{"intermediate_size": 512, "norm": "layernorm", "norm_place": "pre", "rope_fraction": 0.5, "attn_scale": 0.125, "bias": "none", "init": "uniform", "init_std_qkv": 0.0506, "init_std_down": 0.0, "beta2": 0.98, "weight_decay": 0.0, "warmup_steps": 251, "final_lr_fraction": 0.0}
Each number is 500 + 25 x the weight over its row's rms, rounded and kept within 0 to 999. Layers, rows and columns count from 0. Numbers have three digits each. The size before them is the row's rms in percent of the matrix's.

# down: layer 5 MLP down (transposed), 512x128, rms 0.141, rows 476-511, columns 0-127
# up: layer 5 MLP up, 512x128, rms 0.164, rows 477-511, columns 0-127
down476 175:517479493498496513526514557482550519519511485519474481462506487503535553513480523495488457472511456502462439488522485497502482496499451506518508497522483490516490470511541503523515487503510470555496506521512511460498493519486503522520488502485552470492540508481512520520512520524487538498505456493465479574514471507497496513530451533508474491528477460505487499496495458457523549486477
up477 045:504522504477518509508517478475512505501475526500524537482508480502490505470504512456512489521528517445517512468513450456489530456477458510476523514466488491479509491525483509540463463481525475468537475505475467485454468478531544521505482500479536525530481556507506551550491476494481521515510516524501452515479481523475489491461518467482519520486495522439515503487531519515477475485504
down477 025:497502501500518472531514503475500523522510488496518533527489504448519506484488504503476503452472537503480547450497493439489465512487536570509494494490544568481507504482473535487480506454515536542483501477529494541470512487468508528522527528461496454507496510513507488477459499518513512497548499516505524461505496479512521493534489493491460509494494510529467527484518488483460495527545
up478 044:531493530514522565438494487479514488515446550510492503489485502506519477530514455465507498504510493479500506466484495464537502464445491485520493499511515498479497477487515497503503484488481461470536466550488466513523478460520535483466490523513536475525478491476443476531513502495509485552533556494522478534517487505469525483512511497477459519507493488515471492490467527534476522508492
down478 032:495506537492468463503517515522518542460529477510467483488521500488530497477445533545474538486485518504455464536481504553492464518480496491508490450511490515549452532482487494503528514519517534497449497479497449474461501529505467501538522521517510507471497479499519470523510475489516527503493522460474509472527503474527490497503514522528499511443488498500506477522505536480554522523502
up479 131:489478513504487497507500472454458467496455478538490507484492525533498533495455483477464470515502523482492499521477497499509521495484488514479502549512506523503498535503520469482549457528545510471500495538469505439511529523523528481508488583501509561484482519511532548516493495462529542508491542493504484516473501490504515521503480475494540470508540523508514454494516486486470498516492
down479 118:519473484514498457519503480497488509459535518494519479507484481492512463514479518533516459511534525490516558525546532514475554477524455521458477495516490501456532469487501493516535469552499493484474530522479516498469475457507525474479504505469518560489509502508537479493514486528484488492481503522506493508473472507539475516502492454475483503545513494522521429528477470488487474512518
up480 136:550490506474494511444482550498500480472485474532512562450480481541507506447519488469486504497495528483481471537455502505492550472490481487537530503524489499504526527493470532511505477499493481471474491526495496466519464518498521495466470497517465491501438499462518493516516492531491489484544579501494513505497504485472480516501466512495473503519511505532518496523489502554519503537513
down480 132:498512478498497498533514510531493513520498530486513480481472476493530513526485439525500463491428493482498504480512537585512479487501466523498513485498484512499472519531494508504478478540464558514512508513502525520535489528523470460492524475491522501528508517489483533556498475490504498471500458509490518435489490485514485531529507493486490464540470476504465441488489490496503541510532
up481 108:495490507503491501491484471521518488524445465497472479479497455507535507506487468517555484492511526467477509508459514511547563510500521471480476488494468501494495448464537485502479481476521482483537544509518502452501489486521482488513465512468507504511472477506527473531539506550520512536487529546446514526498485532534539475494482500502533501541492550514483503483503492517522524497463
down481 109:481539501460523507503481501471480482483528527508517512514484460530453494495504539520477528493482438542488495498480460524461475527505502489485498530491460532508542497503485505546534527481458515528487465472466501524479512476489529517465495489534470534509510449511486497511490449486526478490483473495503477475542515486491492491506552528520545513517500504481460559498484532493527485460499
up482 038:461488517496552505493503496492522446494429493505525505472506485537509510513478495483504471518498499500490524452501494471538540506493490521468494500457508520497552516493517497495456533511548459470531476514478492495506470480527504477477513474494518524505474495474477523509523476542497527493532565502485510546519482475498503489488456475461486499500546549515494497547459481509486535535483
down482 031:520526522497505414547480520487494521507540497458529513534497535448500486503511495478480491464473480489516495474501488489522482472513504493492476508517503497562482505545500480493482539516457503548489540478503466541498510502497488480457514498483507501517520479542511532481486504482507458452475473488546475484487539509495484514482504485527484486519469483499512553479499500477513468452547
up483 125:477545513539509507495482519497455479497490455567528533457521516512532483540486491510467455478505499477483507492525492484517555470514513487502497495515490517510503530479533529491444505485497483517546557513475442460526504515496528481502523519444529555485510530489489486521495535493518498473533498488475512522467482492492498492496515488491514488496532518479482459487497483538500463545490
down483 122:500478541511512520524497478502484468534496513492504473532549547480555461523509512498490529491515503529516525512504536534457487448483501517500487470535505523512520489483537504468505465520490497463499529508476463524447498524498465524530514453459472504488478477471493452508514481520485488496523525528526481517527496531491533471489447506530535494516528501472465526436493479511485498482502
up484 123:541483553491501512482498494504542472518469490502497499471500477510462486475525464503548493517503509473493519493485506505547535496455540507543478474445487528493477513493495516505540503468513489446535529481518478522470482485503499468498486497461546491494496506462543488527540479556478497531499520539483524508502473493479505480525476506464506574520475485508482485493486488537516541526501
down484 132:529500475505465492493541452539512512493509501483518482507487508464465531524519470501486461487481476461516536482464509486506495482549528476505496503484481505447475477520493517528539551470506459525493472454530511521474493496490503494502517512496491514550457518479511510470489474532521531476532519534507528554478461505491451510524492475523454503469485486501512505555512498479507535485543
up485 125:458477513550494508496494517513488480488478483512510516459502454461466496479422500522481498491478558468456476480506510492482539543534498534481473495441472557484502492477543506512517494495533480474488505516504496493510478537498509501511491562491473511475500516494524500533472492478544489520496541516496492520524497502476515459540508508515464522495501506476461509467531529491457511519500
down485 130:493502498484536428509504502530498490513476463510534428510459504459525476507492481479506490467482516473448526490459502499510525498509491487511462491503457508482486504487477443492523514520514515498495542491517520548497522520522514487488526503484542479494507492508522481520492493515508539548540538526503502441502472533493523528527476474458495518454511500545492520530550486501496530497521
up486 113:500506501492523517482479520458518489482514499488486519512468528489524485496452528495519503484505504531467524514491469483501473536541494530471473486488544564482563466515516489456467505475517509492522481499514511499511525561470474515487511526481475455465469507495475546528531513517477531521489524553458473489480488485453493517505442490525534510510513488523515484479526523492453516490502
down486 117:520489484488469490506513513540459513490484502505450540486506465524483506484518532528450532515512492565553532457535516507514510500502489490479527453473473502506492532436510525521534475524496506534449483512490533517476526488497454471499483513522497510516513515531506462475510525475463498496508528464549486497488499437511519495497505514480499455532538508526492471475506490497484498501526
up487 107:501489491526520508535487499453510475528511509504503493466476469510496502543478471497465482446526523497469498521478501494500478518522519510465447524430476528492522479498499527498480504485503494481573511493542506461527491528512460524470509494497518498484506522486508541504514462504491509485468528533461536502545493501522503513490484504442491557535486501508499511483443499471461521514544
down487 118:524532453528495465533560510514468521470514515498522496541506527492467491471466488493520464497546488477481517508543528481514525538523488483478478487531538496478489447489496483496490468497514455477498487505514495468483511468501511506566498476485524529504522533490548489507485499513461512471522524523501502571493460521468484527541533454503455484503518492499510479506525476499481491505502
up488 040:518484524490529500478525504472504471515458532502491522469492469473534507511465446470520456542549492521485482513508447457490505510464515509537530517495540498503518503497515504500491495519501453460503489530474509511512467536524494541502466491469544495517465500453525506533506479520492525511551487524457446542494464487480512516543520478495519520469533497520526473495491497490515508531503
down488 007:494516475488476473529503523506474522477560514471522480525516522460481465498521526521467509453447476519510490520483513521478422511518512484463519523530484489516483509524482492518518527520459569524479495475475521513479553478490475485528538516517478504522536499525480489484480509479520483478485474486516523429497531500516479517478519523476520470517480482517473499516501524490508485476540
up489 125:496496523501537525517481492500478504512452537495470496523507503508504538468481489518554512531516514485499494501512512489497560526497488555482521471468504532515494487461558471490517513480483482502509491513488491477535491510504471479503462481507484505509468508498461457496491510490526487493525512492544423513517529510475499531450531514495478511535529505455476482437524552507506486524450
down489 135:533503516455487521484500526487478545545476479459487528509489514523473488476544484505516515514464518464531474489497532512517510504477500463502534486482468518551494492497448505489509543510483502507488500468510514501501501529489498467488498512507462501538499482478491506506490548546507512495485476490458460496485505521472453493494510502537488465571468491533441501510501531557537539505469
up490 128:504542492522505500461452479480521470530515470508445495485514491489533508487476522521489506522488523517500495499492483480519570495489517518504448499505483512478533472523477532481486505486497477504506487478530508499502457503498546530456520528464497480473479488523491555539499525486439543484491499577464518515529476493503487489503450508509479493491541526504512480505485467495462544521510
down490 121:453496519472526501525503497517523507533456512523479501522500482511477491505489516505471541536493512534476506512498524507471514503515536470476466482477498485532527506465531463449490534486510523494490483505473508517524482505486499514461486532571539536537503463479486492483573518488489521516465509500481489506464501474529518534492526509514504439507525516539454507494474467511459452516498
up491 041:494457515500535524490483491504519433486444530550451512492485476484503538523504515476492466508517502493508509453513498463520522491511498463537496529527517502470499512494514509445519458497505483468495503534493451491538474501552531498483521484500548471512468512519476490533515514534499491536528553523507461538485519492500482472523471521450513480478529510502507496545489502529495514509506
down491 027:507487514487533529514475514489498484489528499511522530486476520508481477549502522472494503509470477503518488525518451488488472461499520476489517509528478486454496500532498535543484492543486562492503523486469491500503551491490508487490537508522493515529518489486458541516556533498481505527533490482494478438482496429478445499464506494474520493516504447523534470498450523518490502518495
up492 120:503477503498500545460511523490487442514508473511504511468530430536483539526525479508507493496517552521509498512521500487526517471470473523540545512502503482440528467471498503524499478481489513482506470554515519486504494483485525505516447473507506520522471483476542491525498503488463498490525510497525498489531490469462480451524482510489513504508490498464476477493490480530507531584485
down492 123:475473451455487518496493493534492471490516504515505487496537510532485504506501568523492527508524516489526480492501516472513495458541489467483487506523409508451509530468480467543483498510517515509497505522513570535468487491486509499486494494527492513500477494471515511449539509482491527476521485465467508499497524506498464492544483530526527485519493509492504545510507466511548491450502
up493 040:508493531518522483487506514503519478502491491554477529502492484519490528500469447489509494519521517488497525494521480463489521453482481539486500522453542553497553502500479535493482490528483454466512512512505448477496451497487507515462483498478533499466481517475513501506528475538502513541510537504515486547525501491481561519508514500490481492465546531498547473520510531539488511548476
down493 024:480462433496528520532508484475486541483540502519462483523529488496508471522490548497493533487495485492525523468475515500473453493522502517470508463463531510472495504540512524522483474502504560500492487511491495496484525518462473535566494491503505536484517507551517478470525491536504506522504526477497538452481501495538485520487532542491495461507518513499487497510456496450470493485468
up494 103:484539504513499515536477433511542494524477488493488506485513511508523532531488499463494516477483491514533504518472455462501496448500449491467511507502540506523505520531562494556500518508505493488496523497498489537507493533515547497509515501464485465462488475507497498506538525473508464518457521544491493515561445490484505497466518528493483520510522477475553491475508461503488471521502
down494 111:508482516504513546480499530483500477519509524467511466487527486488528486463550513515492525513478464518478486480505528568503501487514510509521453547516485441485510470494465539460485493464481518500546477491497506518457494526496495525470506493544486516480497503429456479512510485544494502494496464500499503444501522503512483530496470505474523493489464533528478475526520530514521549476500
up495 111:504482508541542491460506474511479432508453487508538511479482456504453517487513515491495489472562556515503460466550490497500484530493507475519520472455479496514512497469477500493498484492474493483523464507545503528504540497511463491473479531517503533529446520453532518497478524485448517489506498509503468523497473531517508500500522514479508510460505497506472500524479518538511513541517
down495 114:490511490459498435460511498505513481469514519484485454504504500481548514454441520504496506468501538510512506499493543531500508547469514479534456498495491508502524529519523484493491493483474555479529501506480460492508538536459547465502526520517497524515479535475512502515503505552470522494520497476518482457475492486476483517497522514496547477552531482487450521479477483501493471515505
up496 137:553536517535496501504502524489487465456499509495496471474514470526481539485490496520484446476515534486507485502510504487490523496434485524502461506495485572444502499490522524530443517488499495457507505480509456518519509494507505503513522494489523531525508533503540556570540520482488497509520483550500529504484503501485507466497514463502498500495494501485473452485452481503494537504500
down496 133:476492492503490484514490482463523488510479494460536505454510493503496511472532552467490526479551475477483484511478472484527528503506489444497445519492543484528512506537482527508525529506528504531520475503492548449448538503502486507474482520503480541478524492483473533507533471510535503508541438514510477465539533518519476487506501487476496496521475483482507555498470488506500538484514
up497 125:500511535494512491460498478495517503540487479511465510489506519524500516503473484538502498486514521508526520513472448473531576418521521511493464504520509477482506450456507497487479503470503481511501477528496476532482501518521561468527552494525503499526454457511525501503537450506528512475546489487511530512493488500478483518490503558530509504509518507477501504501504473476501502553519
down497 134:488468542480493503504536485502510504538553475503475493457501487516494496528556469495511485524462485509485503503517493476479461558499515492490555514498497463499494515542494536463489515521487514481494540425489481487515460566499536514492542505475512450505498482494477510492540466500503504497511483472544551512510488469480513505475470497495536517494478486467464506506505527545490521501501
up498 077:523525540512505541481479540474501457510470466534517541465465494520480517465460480511498495495520529494497526470507468470507564513513457512489497480481506515468525501417529558516500469481509455467497491510491507472522482483500498516492487523512495499478478485510503524544480529510504518549514518552503498528455498492449524511500485473494481526499508533491498494509469517510464483517469
down498 070:512498529548482488475517499518505509533462500473487443529492514490537488531523455474493493443463485505526426538507541509519449503472502490530477517512455477522481493526499509536510539520508526524487521514531491533462509512503497528500492470506507495500528491473481445491480483478530457498469451485498519486533527513546508486499532487508486472490491482507536507507528475536516531513513
up499 127:519541527518513522493470436483564492488471502568513507493465519475529489519466491526488486488510512528507520464515497480479477454484474556475503512532510534459476511502500502516473482510506497480504519519482462496513502529506530475493522500526527527513495502470515498474542550476473498509493505497495457514514511497464547545470534547496525520488512507498538492473492478521442479524473
down499 129:530552522505515481497538483520503517493485488532487503545519447479493488470498482531465510489500529462487481528507511497505482467477455498469490506500496494496534502508465505486521485508475504520494511511485453522448539488509466513501491488532511516504559547509503516441526518494442540484463495473525520501485505484544498452491500466502470474564500536514533498505475481469487507526542
up500 038:479505536507542496467472504488521474480491507544468471488510484521489472492517511464480485482495534455498488469530498451516504465469535540495478515524496528469519500483515529479500479484518460471534473551525486470543459513516534494495464499503537493496456483471482499520512547509493508517509495489534523523475481496493528502476473481500505464474500572476530462496514482561510533487482
down500 018:509495558502516451523523515530473519492461515461485481529522522477505511496412515525514482484524466526468459526520505536459545507449516478506501504529464488523496511535494496489512511497492510520505499497483481494481493538521474518462505507497464512471477482561516495539527457537510469501489488455491504514538521520481488486508494490490514532469463483501481505499491517460508468453523
up501 045:472525497517536498515504495494500520460461498533499509499497489504528521491502482447550464464520511501542500483522494432523518484485506525510520504477499538491539469504531513525462479495535454463503518552482489502531462524508538476446517501508512477535472506484491514497501528521501482532524508517498490526468491461494546524504482492504464499534541515452508500488448498512497531500442
down501 036:534523471511492503526528519511509542502551498519486536481490523463473486494486491475470492448451555496474511476520489485509465518533469525479512494492539538488536479511503529552545480499481542500475555529488514543512525488486533494524541515463500495539485466535518516476491522477508498483541480508495489504521488472465498452520489498499472513463506477482515489466498480470458489506515
up502 063:450527485516491482528531517481505464473464532535509520470488518470556487527473526492515460537500514501535537503478453506488514461450480504508510522497496505442486512510490488499535529478505508501504467517465476489516469545551545481487508481532546494474503535517490498501480529520478499478484492505520520514502503515497485489510464516487493549523515513517528441510507519476466490567513
down502 046:473511484486446487540491501533484509504499490451538512525517476489501484497504509499500513479488445481500495526505476503509451519517520473497515504483440495456507508487477513490511508503469520498459507533515512484498516507486454463469519517518481501515515490513511477534488511471532477491493493482476507455527504538573451498505546463476576486512512498525465533491506527445523530518533
up503 037:529468517515555511497482478474505498503442503542506491498470475492479510526492520484499491493545497494484498456494477497497498486489491511478464474455536516500542483476526533486444519527473493459487467515540491474540506505513510488465530492527539470471449477486468503505502489544501496509527505506480495558487514452504554494499451473511504546515526503540521468509512515513516522542484
down503 018:523484491498516531503516513518479522517539507490564513515485473465453491526496533517491488440466512527494533469508539515465443518498510533485508498467511495436525490504499495531507519476502557520502485504503515525466538485460506509519539494472479481485513514496510476472510504514476519466478476507528471435504477542441499485487498499491488519493475477491471494535532497509469497490553
up504 083:476500511490521486478499489452504477559511454529504529465470466522502501507515525505449500508488504538491496505498452496538504516504523494502471510475482509486503506492497496431512532492506511526536486499504503510493500544491505515446501518445493499491517491491555509532488498561521545515504489521487517480542477520507500535477522503492525544525518499512488534466467456440491526520554
down504 095:497489477500496529524477515505495538440464575485504486536522529509501491495487495469536500487532497524524506486498512528486502443492477511485515497546546502474510497470524489525490500510492521489477505509505495489502531461501493497557510507517498488528480482513444474479510510464496505491517483496522505440456536483508450516519529515532501414488519525504521454506530523536511497489465
up505 099:497525507551495501492444522504478501493490484513471478534503463518521534527487480546498476505528504487535497476494491487488485499519520496520488513484473506490489504517506538481468453456531456513527497507495492518487484486525483532508464555447508494464505463510490483483515514494437530474554539474516525508478504514513490510480522472475530536503518486489447500474503506488489496583454
down505 092:475504487497483501520464470530516510482516485512490505498490466472463492493437504526496535433521519471543512547465531533525487499535499523517497534483525516497495463490544488486482499521485541463492463494494520473506498508542497528493530497531499526495552505514476502461488492492430519506528476503536503465503521485541454487511508494500499487515546551495511466494484502500453522484467
up506 107:459492505484522506487494528536479514525506477490483486502523466537475528496471512493498538525510533510513501494530489481488491496504517544512519522530529518476500491524487538491549518521535477503488494509473487454482438545502473509516486513484451467452485474510508518497503513501492514485513542498480501556552532483494471525542428427492477512518514498494484493499514515468448520490487
down506 114:519515496449522499502490501534517489475484469504520503458485503526532493472504451521468508490527528477502503511499486498518533480501466475453440493514488513524477509486460485564520446487491497500516488527530534496503562466491529499510479512465540552529487484512536530531466453494502520482548503488475503500522466502461476486504490510529518496468505493515502534464520531472506511465530
up507 137:491538534534523560468508511505558449488482485512492501486513489488526501486496481505487494504508550522465486500490503494509490500511450506491491498461484536469500517452497504505487469496555498483496471516497493475537519516516477558444501509507487476507516493452489475518510499527492561494528522509459457496516465469480502502513484552491471534458514494505520484474524489531496514565518
down507 144:500524532495499488493532486515485482505489488506463503450483485536522486475540501513497522551482497504462483523512537543500460507489526515537495494517498457510470470461497457500513541490518495517509524469523529471522552498537503500498455456507510487499534513501467441498500485507571496501475513499517534478517443487526485500542505532498486551499485459507494517494537463467515479512499
up508 059:479515506514513523484495479465526454478434513520491518465512477540528501479508476486513487474555514497503506501520492482520534474454481484526478516519493513446521497474499539539490499487550459473488469500474481485529448516538520497486470493538537523519465510500492467522503490517497538509533538526472514541491527486515516485523464495465492474492539537488530481505466507535520517527479
down508 044:525484487479471545504511517474466500506559478482517477551526496520466505496493529497499528503502505532492547507530520525506490527551497550508487483450554504493507455536475505511494490427454497507511468511478538502481503468473484533481472513498497467532497528472521483494491479508513493454447519489508500486531512524486465512518514477513471523494444487528458509522506506480479509490483
up509 043:500486487495500545447459513483531491471479507502512494488475452487529479489506495485526486519561533489480507470506488460489545461489475466487502494494541518506509469486545494492494493499509447504473466501530496482522505475551478505520488493543537488481487483486447512533543545537495503550503504544477494538507475469470513522539473507517507478496497543496507461478494501555507497494495
down509 031:512507540514497466557485543480478520490519534501532475476498546513464527541500501517502500520520489531454499514511497483438461505534534526543509518502495513516495531537463509507502508561513518478508513518494471459533518547498492493478489480508492483478513482526476515508515526479492453493518470464489493485529517491510470492528520504519506477457478447465476521518471492454495456471522
up510 110:534541507531496493525483469475565499509500511540447483514489517485474544476492525545451500490514491507461536474493447452473496491492507484507484467481473524551515466523508500476459501510504502467518498481491460490488471521503485509525524555485523473524467504513484511541489481507488512506519507555522495494494536520500517514475501534532526548485485498550494496516474504480459509511534
down510 114:504477517496466455532539506498477536492521536469531541461513525495525491463524532488489554459492475465537510461502493511497473482496490501516516481529467507512498514547458511509522489507495521509473498512502506592476520495514513488520475461507520457515472517495524497529502503480468470509496468508512515442484471489488532476451508487514530545469516533483489486501491488499485505489549
up511 051:507511533536533517470500488506489463513505465529511517494511500535487487515510507497478465503527522512484524454504482459527529472499497489526536487496526493487565500477495524487498498514512470473506479551528453513544503501537536532462507472529521519487479527448481508498520509515459515545550505520509513531516520485469536512505478482460459479492519523504501455514491519572476481534500
down511 041:473542521491498516496504519511497464491509477523486504454474497487523492490510537450543519511485520487512498504533477495570485537489485493506452480486522507490481500500477487485505489481481554524486491528503499515500561547498506515457512521452502497489492470509496509490432514494512516527509526478491440440501480485516515487566501515498424507455511511526521530494503503499519507497501